From a checkpoint of a small transformer trained on Wikipedia: vocabulary 8192, 1.91M parameters.
Each number is 128 + 32 x the weight over its row's rms, rounded and kept within 0 to 255. Layers, rows and columns count from 0. Numbers have three digits each. The size before them is the row's rms in percent of the matrix's.

# up: layer 6 MLP up, 384x96, rms 0.209, rows 181-249, columns 0-95
# down: layer 6 MLP down (transposed), 384x96, rms 0.215, rows 181-249, columns 0-95
up181 095:102154102164148163135140144142123159104126147090104085136106177140151145193103105121107088108124116105147154153162126184170086122203076101093111129101116126116110151159170115086127086100113141081088070140096077154162150114173103143182094130090196149159074119178109139047111086120176133143
down181 095:119112141091142098147177165136130099087106162131150139089055151134177107101072134088085132189106132130086160201172109150159121156141086115042119094096109135154087153105121133141114127117150067128101125106088134090146164133136135063113210117098116111148108133105160113150050086110148107156
up182 105:079131095115178112096165146056134127073139133160117132092120130210128131148081133178140191117131140116131120152131127068130141210143132151160161127142067057128156154135112092117120074179124170136108145135173078159152119123092121136093146162180150137138111102196139148075102147069140141143
down182 102:111093108159131081095079127043118129104132079091174097106157149142105102089107137107087138158139125137154083139126100107128113145128067116141147178129074044136129132168147163201073165123113129120100120130152099173103153107142135182105091120183126083160192098095138107080068132084131139124
up183 096:077112065186132093132111114121163165137121119104117171151105172156166090083131128100172112123126119120096134126117125133104130099090137115080113102115166120142143125137085067198109192206118177101160226134114102144154098159114166073084177120134144113079150164124094143101107166145104086151
down183 108:185144085158134119136170119105116095053114089178150116145148087101122133157169097127135130160113107138131104118194126100168128126196143098154126131107059121108122068110120143044088127163104081122124118076203130145149106161154098112077124085137085177126074156085141193155110137133119116142
up184 104:124102114164077130085135095163105166128163107146152073071183093106171137120154122155103151134185120154151131151210103145138147047127069158130085162113146068189133153156063149136094131133121162162108145149148127062120174100097132128097157150165169130091117071101146143127092141099108146147
down184 107:140077113118093075135098157108134150095109116044077152108179164156141135135105094128131097134128100204123186168180069082137116086123141112128113160092138157124183103090137116130124149151039071117129194172094105131159107150099177112100114139118148132161159123165135111087110165089121126088
up185 086:086153199161136143103099106129158213154115138167118119074092140153155151100099132141106140092122091162103116138148143143165122131119100141132137132081203142084149097128056137141085119143084109133124175155107158185135139092158123128044099115138113121098170133140087184133086134157101163217
down185 087:096124132164098143151103108167150100151149104181129108116128102126144207134137138091138140208131185135125072130140107154133126132159139135069137176091129114132131129115171122114161120132154178058142167113074127107139081086157129151147054126189121125114129086154194127047135074184146082127
up186 101:094066162143151134103122115188153120091177119173143101068070157124092112163085148122120128172124106151092145104100148185126150209102076131153130131123133122192108146150098109073145142144074120126105098090175173151158095062131085157150135081155125185144128082151163099144104171138155133109
down186 096:163161104131135121104139134048129080100119139143131091167166100106108074153126094139063125067122087125108097114116138138149189152081106178139144107106143140174140144123102116155135120189147126102142116158088099142070155132163135171090172196133140128138101169237077123075120128168109138149
up187 099:130140142112121120106103172146173157048099169112064068101166131130117077154134043089118115159091117111115140140149078074165141099095135173161126145126116126082172091110121096138108167078184159145154084138143154137158136106151129126123177127113093197158098169123152085113066151143153133080
down187 086:132142067112134114194146058113094091163144141155188171076173141113147088129077177179099185121167101149144137138140118141095201124151136111119147114131168089158125121179153101083087178146124142120134175096159149203059129149110126098083118117128098090122138110134134151117124164072122168137
up188 085:103169142165138099089129170103089140133151140155070130122124123103138103059089083129090130112151101142117088132114097112139210138098108101128102088117108229178118151130115120158144109049120101169103132205124091201122167146161159042131126112099102138120152111128110106117144145141110131085
down188 078:061099133165113086157093139137141095112101123034148186124129148048096163165134039085093123102081136129134109173181104139130128122135130155144138183125134115078116151102105111113130072153182124120144161132139144117162141136138097145130135089151139174168197132129073086143125065144111135099
up189 110:065121114183104098104165149141052109148097228069077150150094166098154171131129070125114092142134122135149112146146111141079106144133142154137110099107138166177147129120088144143134128072108126109134113177143114148139137150125149103124202127185172174177187108171138077142156111146147115078
down189 082:145101112097155104111099155182127109071068101075126091106135101010163136140103081129128111132126155121106128111108158124148096139174117145123072123116128116100092132101131101128178061124159122136130116104077150116121131119163104097060113088119122170151205075088112095130131055119142182138
up190 095:162111175186071152124072064202098088071153112092108145152136148108174146126128147115111105128090089090136102156148098141134198110120128135112119144129158105080185149097125149125184165116110160132143154124101144159197146140137175151151133176129108137129141197173116157157136097161131112042
down190 088:127158116121159095137179173033134178142097153130141142098128125091150090122177135153151189180144153138104129115166185110140102155135132096117177109150115228197087108131135099127057109201144103174070126098169135131134135125113117143120120110138126129119131089121171109117100123113163108191
up191 102:173069112141143164122146141111134122126087192127124096206140162125100078128100100121179111100135161147143149118104067123132119092083094106129145071098138131124186145075125185135107126137205152116080134107149122086131142082115113090110148117171205124117163096114098150114117212079129119179
down191 100:082131121141107168112170108135163131160195113165095168175141113114061186154170207128092079154107117084137126172147163108163124086172139109139122117133142125099124134167132093136155112123168161099132132097185151174150156218173123149103115148108134141109082141137093125105174079096121180075
up192 098:158168142149122125200180134173102138169113145161083083130161140097144134147072089110101106103145190142135143099146134139148137124053116126160121070106117153136112188156162152193185181143143141159134132098128109130073118172106211146159131157166091157098174128118133113103160104140204133140
down192 107:098071145132151121094146145202103174136130154155159152116129073079157110155126151143101069105109118086130152160107081164121077140138165129133157195120174084145136117124073062051118165139153157151173115137125157127172142089084112088079130118122126138172209130121126129107114063149145162119
up193 100:164060097120113132114131121163118115141116141074134143156113090122156078092101064109136113108141113103163140173131105118167135099116154113086127054163209128132163108170155121137116126143104077083084125112185138148116125119125149137130006073140096087116111084146192124153093116147171097122
down193 092:090170115083114190141116132133134155105114083050064122137165204117073187118163141129121137111147147140121155094091095153161103119152131194161182171140108111175120075096061133104100072164093186145107128171118125105180129122098120150179161130122127136121129129120094107134146119095088164089
up194 100:090173132171167106122133203076163076110094108137128151098091135156159119147128154074114200121093141111089125134130153094069095122084179093092149127125127054130106163163093160159101159125098114090156152179115098143133080088172130111146118160103091168127113099193134083090073106108126137147
down194 107:184149108131105130143181066090154170154089153133103150128129135142117094174120121124139114129119105122166106124128150094139063127093199151098176141131057091186163143172082111101070110104087091108140140086117100141121131128166101160173217125168150195131148142140108114159083132094078096151
up195 093:168134069130142120173127075104164107142181080105157156114092152138163120116156133114183137072114113118048117103116108118140116133136120165140125101106134146116096116153095102076155139060186076110197146118090084115189097121166079154102193165143176117084078158142089121104084127106110132135
down195 090:083096108115115168089119168122152128050180138053082174120125169154149035153114047075126130168128148132148101128106123145128185135070108126157124152113125110145151108114131109134123122184130153076138135123077135133113154128100177098135115094098130174158103169165099076141102175168109088143
up196 093:119144086154158142172124055158176135143147184145123101110213165066160132165074219062183138195134181101099168116138117101080152130082145106093117134094146109116110128099156132103138091123105142115113123110119156138098152111062097110142106120087123172083150101142162140120101121127110137135
down196 091:134134173111115107118128181105141142141133074112125112154052137138094111090161049157139152111118115178139080070151102192143111141123120125156108122148133108093115107143141149161105099074161154168203122109190113106193111137114078148088139087140060101150136160103136216151146100150121164107
up197 094:136151148115202111072125146179115137148147061155080123086146140135136147097084084068164092095097114147145138120195108118144140129139120148151189109141159130178092157183121126104157142158103135148171124188137067162158074126189121109152161096139138151106095151113079140126151131197136095190
down197 091:148156126147151142099127119140096120154095174161141169160142087126109178148145116116076079158148127153174132160103117208103052061129132139166107198175140104153098156133133103097135123118098129141150136158198100153107106127130180120167124170111189151143045095157102143086115099105101102074
up198 105:174109195126103157098109071111142122121092096137176122154109146154117192123149100114132104115092130170110080135072092125173048117098134123159099171094159143144114158114146182078160118159152104091119107131132112106142101122197110174073096123106100135166086119107158087127206117130121055092
down198 111:177124170071093093109137129165148163151096128114158173098179161151094145094162118085130146144132141165114105116110093126110039167148044092107087174140126162138175097174134111111145071121160140120128141112127085160097219138117130097157114105075146157108070088120119117153147187148126141127
up199 103:191134133136081134165126114081140123098108179129059110128050077068179129121145103097184159105155073157183129158118105074133059096144090147148115115138155098157144108126117161125211123129116097103137084134091101163123146158117150110101089115104127154104118133154087132130135100098185073089
down199 109:100094133079094157074084131144112125148149163149178045155109154119087084111153133094087122109179098067138157119112157148125104102148129129123131156138143097157145151149118069151135160166145128151163191069182114058064148124194161175135147100141109150114135199096148170155134145109129160129
up200 101:177110131129137080179122118109096148091122102088071091143151132144134138119093080111122117103104094166073151131096140081147129116106160092184123104118196119180154145119133170082134131143166136017176080164182119113129152133127134103114090123201082067157133117094092140137187141130126119115
down200 081:088062096129149114168111154133104138140167171070165128132136103132122180144162155178142091108158127098107090127162127161109091095184124157067116111088065099098119123144106140167152143130140094232129130068101147130203134094091153089121130101089106181128118154120164142146079174131168129135
up201 098:064140091130136105141184114221103124104138112155146152093134102050143126063117092120093178147173103160071041132135183138138145084039141139119125109092095163100149143103135111148102148103119130116119151128097084119139143107156186100157107122107069100133133115175153134140125155129172127149
down201 089:159133143080081124143122133137124115099135120036125119111134140044139160143105114181137084123156177135151123122162123160125113092127102147159114161130168158144089107089105123154130120168123136152152117080085190180123201131144150134140177101127168170141191132132101144137084082185081115037
up202 095:098105147092072139131069153156110118100135181142050121088102116113146136121093153110129170141129124103094033121170156119146194136123094135122111124086137064107130085179048137084152066148184086135126154143133105105171087172120140084128167150189121134105117140140146129143124107073125144126
down202 089:116148135174143163112094182070151126139144135119126138067165145088158117131106091107140104090186116111078064153163116139082162168135126135104082114109127145141100111164110081183106126119119164113161170081141145163112169098132114172192088169118173164204110173174127111108090059136121101098
up203 100:130101133197157169105109123150133093092100112162168125134097114075159128136180105105098109183095151124144146067148130115135071113091175113078118141062145166140125060119064124133150068130164131125115100114147090151163139065130169144104117099175144143106085155119099076128131161147148197191
down203 094:096161019171107095103099135109143108135095107097150063124134138093106100105099154144085110136117101116096123157156137173158157151096159088114107095102114061143150131075150055063154135155145129175103106171142159109124115088125049156084095143159149176152116146146144139119150129076116178137
up204 094:081115089082113105156080119129133138052150146154079110109168135163114100071150191112096137182127114167092122168132142135128151125122114164167187072127095168107119129146154153201140091121129188108089101141118099129113092119111099099110106123120117126041069101158150121135112137069149141054
down204 090:099134124137140163104144114122113089161147144115151082098115187077126143158114117137144126043153137166171114027123149121147182054102108161123142115202115132099143129185095121144146181137185137137174185138179099101140125129098133052107153131144100096161132184098163148141108114106127135108
up205 098:119111105088119170078187123131074156168164141112050088137128171129092113082128150093128135133133136121110156189089123128172108084100171054111146136158105108116128070117141125138125084159159142136121103144180137132066151137096099134105084154125150117153040113084194147180170139135117077113
down205 087:148156145139113115124116092119205138130086048032083122120109099195113080184105169135133122112099145163172139121095128125149119147025095200172152154133160098138181113148103130152115118131113151088111155107101109132132139062155115110113145157124124112138110093194117148102117149148100124100
up206 096:132149067135183122121103120194162122057106105102140119116109165159070142113131088089198129083071102123140139148110100124096158117155109117144133155098120083172158120076172115105160173189143087156138082205139165114092157114132107145104125142153157119099072158161083087160147074099132136147
down206 091:137121151088097143078107090089108120126150206119169120140138052093112096108096093206103125157164173137146062147102121129164139148165098124168119104202182122153106056133147115140103126093129109107165132123130128115160121097168189126146172124134107152124067099076122136149070126182161114134
up207 100:150165158062087162094106180155118128096152160131083133160049164126124136155088113132071147134134190126132155109096158114201115134079172143112090086070132191133083135141088126089088097148111104205150169148165118062119118100146095092157113140121122139117140111140142103104129090112122083094
down207 095:107096119139142133183096149160084105102087174098114103151087088064111190142110059118130111104078083086084140116162130148136115146144128141127100147109128120141194152099152058118167105120129115079116091082134157129140131048111157082085181143081108127161182103139088142181144081160105138138
up208 091:106122164164144139087098115110119101063098167068134138137160086143109171159083094152133129145088134107103124044174130087101130189124127146085147094107110134090141151102180105111179129169091110083121107144153193098119146105151178099076106174100087075079098134169095114116152097146079116157
down208 093:127146166129176139117106145131099181117144085157108115091125126121152125145158146105127156205145074141152117127107124147085079075188149113157107153162130156153099089076087098155061186115125122194126073118096091101108138102084101150127127084156154112099124073063155173143111188073124147094
up209 095:128130157201115088150074088123104096056127177137136150083131160138170139089144131162151189155146114104132105111174148148118144120180163120117165115127102177142201124159130087110105145081130205119156079187120162116119135139116132116158188121105135182109161128122182179120063136139102140176
down209 099:132181101103074200139131138098135141185148102103118084154151132101069154185122078105078125120156140193127190141121150093147116149095165127136126147123164105152082172125089195174190147207145087142169119104130145144134112129160113146146116150147114098147071181139096079140153109124164152104
up210 098:090125146152187168155142147130159104109114140100115144122204101112165103142183133106161081127138112112133126112124115112080104127113058145112127112147200091142061120182137139178134126118172148109096110008113117094086167083135137138109149148083140076164139172169123141137098106191145143113
down210 090:124105097083087099158163097135126140100151145063135131117101121165088129130097137149083122069104138113098070159129122125162107113117186121084098107095072098088142113101118143052119104131135114163165095215168143128164098190094119088093085107158139187101122128087123147152173177072110121162
up211 105:123138141099103164124103139187049127135133150095060125149108092089093107122145094132116126095131109163160146147137128194119144131163179070094119177099123071149143191105188084116131106085108138094151127133176100129110195137104180176147140115114114091100124066138108153143087102176087107185
down211 086:136086115108150101140160131097202118122125104091136137157168153124108146133139111136132098211164163144121064074141135092131074105165097161111134111167119157123076080085116146153109131167148071127119122116146191133153103174114098060085135119152105098118096177143176139082217094094110093105
up212 101:156119179153090107208134137101079161142168081193122134106170101151186188117139117123084098142177182125123143136160120122109114124127128112146124151103198129146189102157144075103135122123105135146110122127195092156138075143129185134120098145069060122127114143116109109090180173115071099113
down212 091:145095100120107153142100093192132105148157157112165157100104115132102123076129125160131101222169148105109103173191152143088133152092072128064167127151128109126151119116138017075101123125163138131108086109122156131110125148097161066180112094107127133108137147180089146093177096132172130126
up213 106:129102222044099195091080073181138108109127202087185111120091173122136130114148136129126129115098065138108133136154123147208151110088123123147154106180130110117121148112100166112075111160158118125157130147133126098103123162078116107098137117099162062117081143145113128140152125149144168173
down213 087:117163084184149102178172194102111135075141068140083131125156111099112065137101145067156117158131189154162124124142121120099133137172138146126112160108145188146120077158145113110180134136119146155045102082154126119133161082170117148119166162148104183167160056138153110131111170123129091161
up214 101:119166146170117125125131126072159101118193146129070129123109171125139184081109100106116094145126121160140065178153115160110120128158097161123122157142118049156054114101149094097170105131063148086113121151131111143111165118115052111190164103162084153152114183128150092125123061086123147163
down214 111:128118167117125096086145132203099139106115143102109134154143122136111145109184158141127052140023152163133137103140151084117152121140150142180138118154139182051130070151101168142103162085128169110089108027133146155114118084124127138161135096134150158060100131176134092121155116122149115111
up215 104:122098080091135144145093113135130145147106210156131191077092149073116103167137168096138156133180142111104192147118141124181109144120153127094069165126131159050083174099149111147094097093118123125150118194113113138086143131131114133142196186130104111081112138138102197111112099189153139123
down215 106:175115139139132116128168134104146088134139076078103134058150201137162071122090098158102138167186125165153133094165113095138114103186152131119128129103137115184150112116085116179155114129170165109067122131160060103129162172091125199134118125157189131157129140070092142086096111101123133078
up216 102:118125118110112092134156121104177177157087094177091069101135084117152129162143070112114118041105136139126091100083105158121120148098111198126086182059079124085104148083133108141136109118119123138111083198091104122102168100148143145160116128111077134106139117131046198105112155121135114109
down216 104:046135125144173091158158167131117120154138119174136120092090120162193142192173156126139164091122133132094096139086125135135109144081147130066103173138128086136083160079140091156125075106108134165135108104144130083123106114157110206136088212138171144153087137115178149161089075101145137127
up217 094:128145152077091160102159128124101162148076110069137081052150147185088130151073159160141181090175148112115193139141109185129101125123185094143144043157146181081161147134171112142128140155088118104131117177151157124093093183140115145105087098147082141107084122123128112132138141107122083132
down217 080:154089137162132122088097205138097132090171112105123159130170141142071147102174140146164113164123169137168091081123149084123124145135098180137127187112099070112196115121106119140129093131156108162099145086063120110192154068093087105143181143108158127187165117128119147144157128179132115195
up218 098:115128141095138136129139136171089146099150143141084126085163160102072178091091128188157140123124165170138178127131117133102167181190172113085096071127118144128142109131104145099123131120132155140109154159141209160189148141122138102103139152193112199114145139143123204175112203183121165132
down218 080:069146162143160158129115127094183127150146147096186144156149111154186103148137113079148095150182123087140099144089181126126103083132110115181150150136149129145113142151153133195135139162121154106119105110120074080097100119127122145147111132087160024160109123125167078066112054120141055113
up219 101:168123126103131117149122130134167098184121130158121138116117078071168138187138083165148117146138151076144112088174080153156142154145129134092146136196113179079159112110139072107128134096159179198133107183174082103116132114054153139169124115121105142053140081096118121110083133075146090155
down219 089:099132115180149084124109103123113130088124127102187114085139176195115104101104124123109195148108088148096130168063138139114133131130149093154141163136115106137128122116069132152087093139210164059113144098139137129154124137181117128041126182128207136164137179160152142159147100173119106174
up220 107:124098085116105088112073137127138109123128107120101157138116136179111082116129108142175126144112112136103164146144101121061087133110203224137026165128112147121152168133077078133107072190115157111119104094128072180112119178153156117143123136130170085139115105130132176140149070120168121115
down220 122:157146136106155131129103135068150082165206136186143138150156105100148150155121129159159118151105171109174107137107113071105137099184166099126102147142123128105065222100142106119108129144193164165175118134199129168119082156146109163125125110135091146094137113098135063108085103115112056124
up221 102:150117079147165109124104153160072083158114192159160127138127172102211093096158118146136175129173137090098134126132108099142098109096126047127093154131149144116133172074121157142131174144097107169138078163052074164132126141110095142150093126071161082172158093112177136098140149096160141132
down221 106:168156129185183070054129142170113122158134099133116101107144133140101174073094103101149093112162112091101133168119155146161128130160085125134068127094190082099156156100111114162104133162149128105142206109106164153111116151124127141105154112116084163107213124070111124086070113115165125074
up222 103:150206115139167148125148169085105067161076129165111135082102118156147158103116043152132135141128116114140108170127141052155163120130116120107101064115071100158127179125129081126164108039102146156146088117118105156135142111097117153093108165150138145093121118101077091110132106074193111096
down222 100:131112151180104154132162163124134161107166103130150124114143101112123135135146097118156089119155130182140105077153095042184172204150146147158101125090072127156161115126121090115181148047075091153155105149095113151174092128111118105130122125117105131113186165064084093145151100084174077141
up223 098:130149122109142116178129153098149108109162171107162128154150154101117116157143129186093093113205153132104187135072120155114115142144210100133053093097104132101106114092165140074063152182112148111132102144093170133135148097186118148116180115146122126079100173123134090150094087086187104168
down223 084:126108131134089117157129130150170116069146106034083144126135125162173084134071123133155216116072131148146128096119118142113134112120081178151128141124159051156189143132129124191204112101162124140089121144113104138116118137081123104180083167145139082140145110150111142103153115199084141103
up224 104:124140143185101129153134128094149077157132111167155108097082110092132113159096059181103140105114147125104110162087113141115069141159153136168071116080131132133061128092093135098124064099109152177167122072129140151130091120134069144122090103105191112085103093085176181075108136094091171145
down224 105:120168136146142138142169133143156085103118127149085165128121169125119091162099108093093155169124073164108124114088153133107075105161154150144148134077152147164095215059124130118131114165152116162160188146123193151135165149145098151127181098016195104143093168136144142105132109149099122138
up225 100:136214113148149108057145100157147121112128120117074090137074180068131131139167111162038136149116085094159140154099115183142126131085133128185137134082118063140157153137121126082144158143148094102164119145137105111118134146081130098138094125114045154110088116114086166120061128117129084155
down225 095:077119081173137107126116124126100143179167141109109114124171194101151114162104115120150081074088141155104124091130141146147087140145125121046127171131176146120118105116111187148174165104111108111144184102084065137150109117119142124148091190119109121152120073138129134156060080097049145191
up226 096:177092110156092074100107128196134111141100129066088162120062095094136141161131092104118088186118097114102102128155108133141115141091119172104119087127138098126187116185177163074112109143130077116121140110205144110117137120155133070134107131170092167200137133113108168161103105192162132160
down226 088:125169128099136099159127142085094138113158109018157059117141140161132123104110118157109127057143153117116132145148094157124094097102084105088148116164124124159104105104120120099150086104087139157165053138123123173100077155107098168066150120116174144121151101083128092064099122091058090107
up227 095:134143137116153140171096093110119193161148135147110115112192144142116138117129118131144132068116090123131086210115069093119177117115142136066096052136109105169039088136147125110130103050136188166157179113130138183160121123168136112138170105130156135137138096135153060157131106156165136109
down227 093:152132114133138098162168148118111143109109130080117070093141113074118109077086118116136103180093058126069130109133136131091126158107124109174118179137141110134143169122105158152112099209094157111179153122113117101102119050146133111170151089109202107154081126183151157065202120102161124122
up228 095:078085039138147199093160122135104133154126148117164138095172145161149154154052109144114114123157091148138126109159141081087113156091108122163107134126141060099087096127147082091160053125135143116145153146111132095210132073117151207099158118091104112095087139125159134137106163114157130138
down228 085:149129148067068089131107099130133101167105060057128135145065183177148136134142122092139111095135116121139161135158132093187151092115157144112110145138103138153195120084156127143123080149144147120096123160118117085133169177129168092128180095155129131098137132135048118187166075095104175070
up229 100:121154139113102135171089180141151068172124116157163124165156120144167160127134049166101163156076176108117136151125091163111108180101113121133160061100130122142182080104152136191152068169108132112134133173174120113145102094176146130110131160142131186134131145134135139146090134020128127084
down229 088:116153164105127154179106102116131088149138102101109132154071155113124105097064157192105142129170141114034142142159130153200139119153124140152212168111104085142200155141131133127166100083163132134226109165149112063103162147119096109145136123088130142106111081128135111150105113158131105128
up230 098:134134118112115180127134205147145136172118117181135125056130150189078163122078117116140100140123183147140173140163129146167135175125120086132111128091127150125120159159154092068177206106111134131091119134132074089083086099126130146101138138134123176151089137119186087125083199074101112082
down230 109:185134149093083165132111105151143166113120146123140145151129081100094097174114164145168070122081155136158123088125120099122160142077086111150140172151154092113100155142179095137134142059136112131178121224128087127123175119105111110080177090125098039132066156119133124137138137201102123115
up231 116:158119126159142162064080161122163063129083151145141172157103133144161172131158110089122108159136061114052139149119107140181111139164090144141120172096160135150121158185154108125107186078132155139152149162167100147153104098148119160147175131177130082155126178185166128090108120106209103121
down231 127:142106056099113132139142148160118089098132161255142176135124115169110141166161117109151095176109114097087096134107117111137080158083132146157183102133140104163129110098181096117186140143127145099097135168103088099143142120101129155107156116139107091113140093115124129155158103116077184167
up232 103:138150155123168135129092154076094115190190109116132116115078174133138115127093139071121107123159162105196081078125052140109083136100113178142153163094132121084104168185090078127175126134122171148179177119109126147166144141129166131086079100154074131102112129144139167077167112109169099141
down232 119:100108109125151123111099084188116096147155100145149086096174139076125092153089166048122158131139107112200119117097088184111162102156113091118098225148162100118177112175114109172131139122101080144137162122174133175078166115128118161131123130101128122092077118151105109097110185142110173091
up233 106:153137119137099134129144107091132148164193092093130099139076157120124159138101101110131109128113167170156125165116116163139111109080126146183050104064180095180123169134108123156086115088064141097113093162105125117179129143177140122078127174120176120095082102083106093092078094072134093074
down233 120:213074106118131115097142168138157099176139138100141084188082123118082149142131129136152117112116090105109128135063190141156108179161101127097149127166096102097167119145132109150124095159152088137084193119127126083144204167181102116171093122121099146195122158133195137175113114161149108152
up234 100:038154063130146098128179117160175089103101127157098055091154078100119128117109052115078126115124131082143066079113092160102157092111160112144110167094127183143090124150128143163088119054138117141166128106102136096125151137140144122074103142124145145157149162145089120163119145195143148099
down234 102:054150124170162117189142162129096127119158136102147179101177198058159117091076135094095095156114129101106130154106095121118170161149144140120161132181089135085078129160202131078143064092126077131111083123121114155089077112139105172137125132094144156169131109176143107129132075144119116156
up235 104:182106105083132096160112138160132164162123184181068122075124109118140109088114114133107139162123089198169129094116103128144070172172167077108165127143157218175101130154148162131137187174158135172113157155110136151125101141115156145089144105133136147131106196154091114117116170189148083140
down235 094:101163125155112097172162161158221096100134171107159090179132096076084101176106138125109091053139142092196101116148098130147108085144102150137161185116150108171127149121162115122188099144171083123137105138127160124154177180164145099127105205146126138174135102107109141121142087161114107115
up236 095:100115112094079140109118078128116105164159140153081128168136163106168118105174126083098184128079179144153165142109102063160144118084140100121095132200157118116057111155117106122137114131183173147113136144108124136081160089164135112087064121127185143117163149080054152162136107111082181142
down236 087:171167152139139100111077105107153095130082116159177189066173158162089133130106128120113130064110142135049078122127118162174078110178116139163105083183094155161098140104113134123125111117129147100140096113104123111137103144147110112128148206127142163161115145129154067034139172160122133176
up237 105:061130073142139096152113092116075114152075157167130095103116156085126083139142142119159159117148176122153123144143093103124162126124151145161164119068139117106142170185177153117106139090148186170117122130105057140143037195175115111147100113099137156147126097117157172165140152167069142182
down237 107:184130097148191130105159165094166126160139100156097099125186158078107109091171150114121108161147137130168136165134165100077104140140118133102103183184119136092119123055148107161096151138148092088123086152172146123081150104133140197062153123114117114135075205108117065092150098150104127095
up238 091:190133124150129124119172171122125099104141165154136097140139161134155075132107167117103091168106083079106126087110142088162159175091115130090130077162196175090132091101163177176129123173109103130145082112143126172133192110159151109147123165061130105103146162093119147158130053064125164169
down238 084:079154140128145111145076139177165096140147082112113150069155080164125201129144118188132105125124140147115136146178124187084161086181173150190136166144062110174148169088124101106145141130154148099050142140166105108147101126115119107160100148169164147125123170167154119100115179149111110067
up239 097:152156150149165068176182043092096155128180114169124112158104099104144126135133108110142124092140161151053097117129088126080120140136165175113073107071159134148089082124090091084140119117153159152101137130117086125124122098105171166113145122112165114057098083099135158089127159200171154128
down239 112:129097187098160083155145136101107164086116121100175118101163163125150135120079106100124162185128149139194129102097129128186153113071174114116092179165147167071168118146164090133152081102136102126162142142130110118149169118192141158151174163168196127181073126148088137143157112098129095184
up240 093:058120132135085123118137095148162150098104134201131157115068096187148139122178077136113138160141104131149097117099141036094106142154118130099094167124114149078144119108096124164144118090104126117113151207136109111124065106146120121054143112128123132095189132188114152178071144165087094138
down240 095:169103095131083086126158111132089095095107149183166155133116169098117157152129108069149181068106165106132107159109136171109085158098125135071122113183142140106082125145110082141162107119152122088205090159130164152134075115126149120095181220104181137137132101157104106113143057144137133156
up241 099:120125129149148134105129135108166149174153163114144051080168121066133142105112131157077137145087206104104085128125111087087139113132137126081129141139156084109101180105139100107129156112100089164095190145131157106162128072078148163124150239121100158094089126099083153147144143120169076133
down241 092:141085146097145133149122109142146180095074091039120178079114144147095118123120133163123120140137093091184138110110106132141125121146142115162119152162161100122159080121134110105079173073184152175103152155060130115107123185138169135212099080126151130153174121128101135108205148086106101080
up242 101:116180142113074125147168132143182067125141134157086146131089116167046150139201122175124116100217143126115061134103119112123095081083130130149097122134080101098197166133136088104135089144088106110112099124163082090131127096189132120140117134096171103119120125118174084134135080105108145090
down242 086:084110140120153150150149110103115104122113152103185078121132105138124117108127114127132135112111165142167105086098048147147071066128079129154118126130092119172134166091132146215141061090130119118149113119198136101205123109071131157147126119052106107113211135107102132109158174128149121178
up243 106:051046143154141096119090161099121196144171151148084068095127127096160153098114138132096092108124141127091144117165161073095161069129142171078179134172143099118093094094158111144119105098117142132121191119170153205077140136148083134163180104134107104067130102140120142121110122142117124119
down243 084:179174102111127136158165117167150151076119149009145163149128142158073125087129097107118173151155099193168092071093111143122154156149146126142114146133114140112159127157108185138129075178107147141169177126174132129143135120156190103125121068120135092169158184102148110147157107105108112178
up244 091:122122109127159157141104107117174138129111155129166109085114088198123176092082132123112150133144091080178086110107169093109069161127122088134142115084191121182128141148175159154134115163156166164120104098132133113115032119115080082106108102101116161098192122166170186118138085072160128145
down244 098:165140104117115134130138147116089104130174131133095157167158107124090202072133105138179077157142137135107112109112160084104138161129157129172171151140096114152125153131190131080158088130085096107130111113112172168139041157135193177166084143143098161119084177198117091109146131175104186106
up245 088:148161092201112126125115146123154176149104129120064170105133171140096129100057131124149155144128106143098117104166101160197099129149179066120131162181094123145157167124040110118131129132109181165128092129159150107119082118161123178143083180109093172066105158104165140126137067120100114115
down245 089:116136134110089103120095084129117127189083099151199122122136035121119097112137171148115136114127124108132125161157070134143107155086061164147187113155149145103119181139133101153160130112141091119144097112090091099131153155191140093081171199151181122170127116085104158105108058110094112173
up246 097:155108102072101120174123108176120118070097155123192094120144152081142111177064083107110130136136086142114118135178142163112172160114158086133102169168147127118106116136126162099111154143147173095111155109126190083104129129139090113101155216120138123119149182181128095113129124166070060193
down246 096:077138180164158118164144147128130115082135079129125159174155148165162091141195164119121157111167159142139150066113116097157074068181091178092139084113159157157141171130124153136138082100135064199119140161127114109177119112127113175114129095120128126134100089085185122167133137129142209151
up247 107:122143094124124155150103182136096154116172167145128158121116074182107112053131119132042165101136137161084071128125089089063112095081109128155057145116081159158090099126156092118104148138123129087115131127160108122068117131120193142132153138098065078121176095172121122123115162166084145122
down247 110:165109114074123134148138132123129131166057070104139196149156148115083149090100124112167159056078225132182103112131107165160146138081159125076135129119123151120175139162093113187122106115136194170123133136103090135138145122089099110114141155158131095177107102149105133124116107122064146061
up248 070:094113086131187197137108100186114101093144138120112136112066144116135102109109121162111101138142165119100103106122111181144164149151125091166139088191142197134206101108161144157130130104142122191083128117139139091119127091105192058159139168084091149146143158081177095114179124129102127081
down248 077:167184177122069060125140133117141180106126145145136153150139083092093085139176123149137118092115145136130149177154121038132192130134102177137169207083124103127073092171152125113057103134130122099168085171093107130152139147158069172104135096126161159131141081129097133136132114093120112144
up249 104:091108078095129112138129111159094180121130123146148065098119152182107177162167157096159139116129125153166141102104089080157137155128156160106122071077111080160082111115166071103137077118144141121091223140131107182159167157119123115141071125047122142132135135148167132145155125107191111174
down249 097:156134128152139110062159141084122121196136145090104091122122160169110127101094129148182124155125103143128137084161096092109162159125162113102056120172154201157128102101127191223127094120108134126102156103110135090117125133179131094151134030122092108143093175150129135111154098079116174144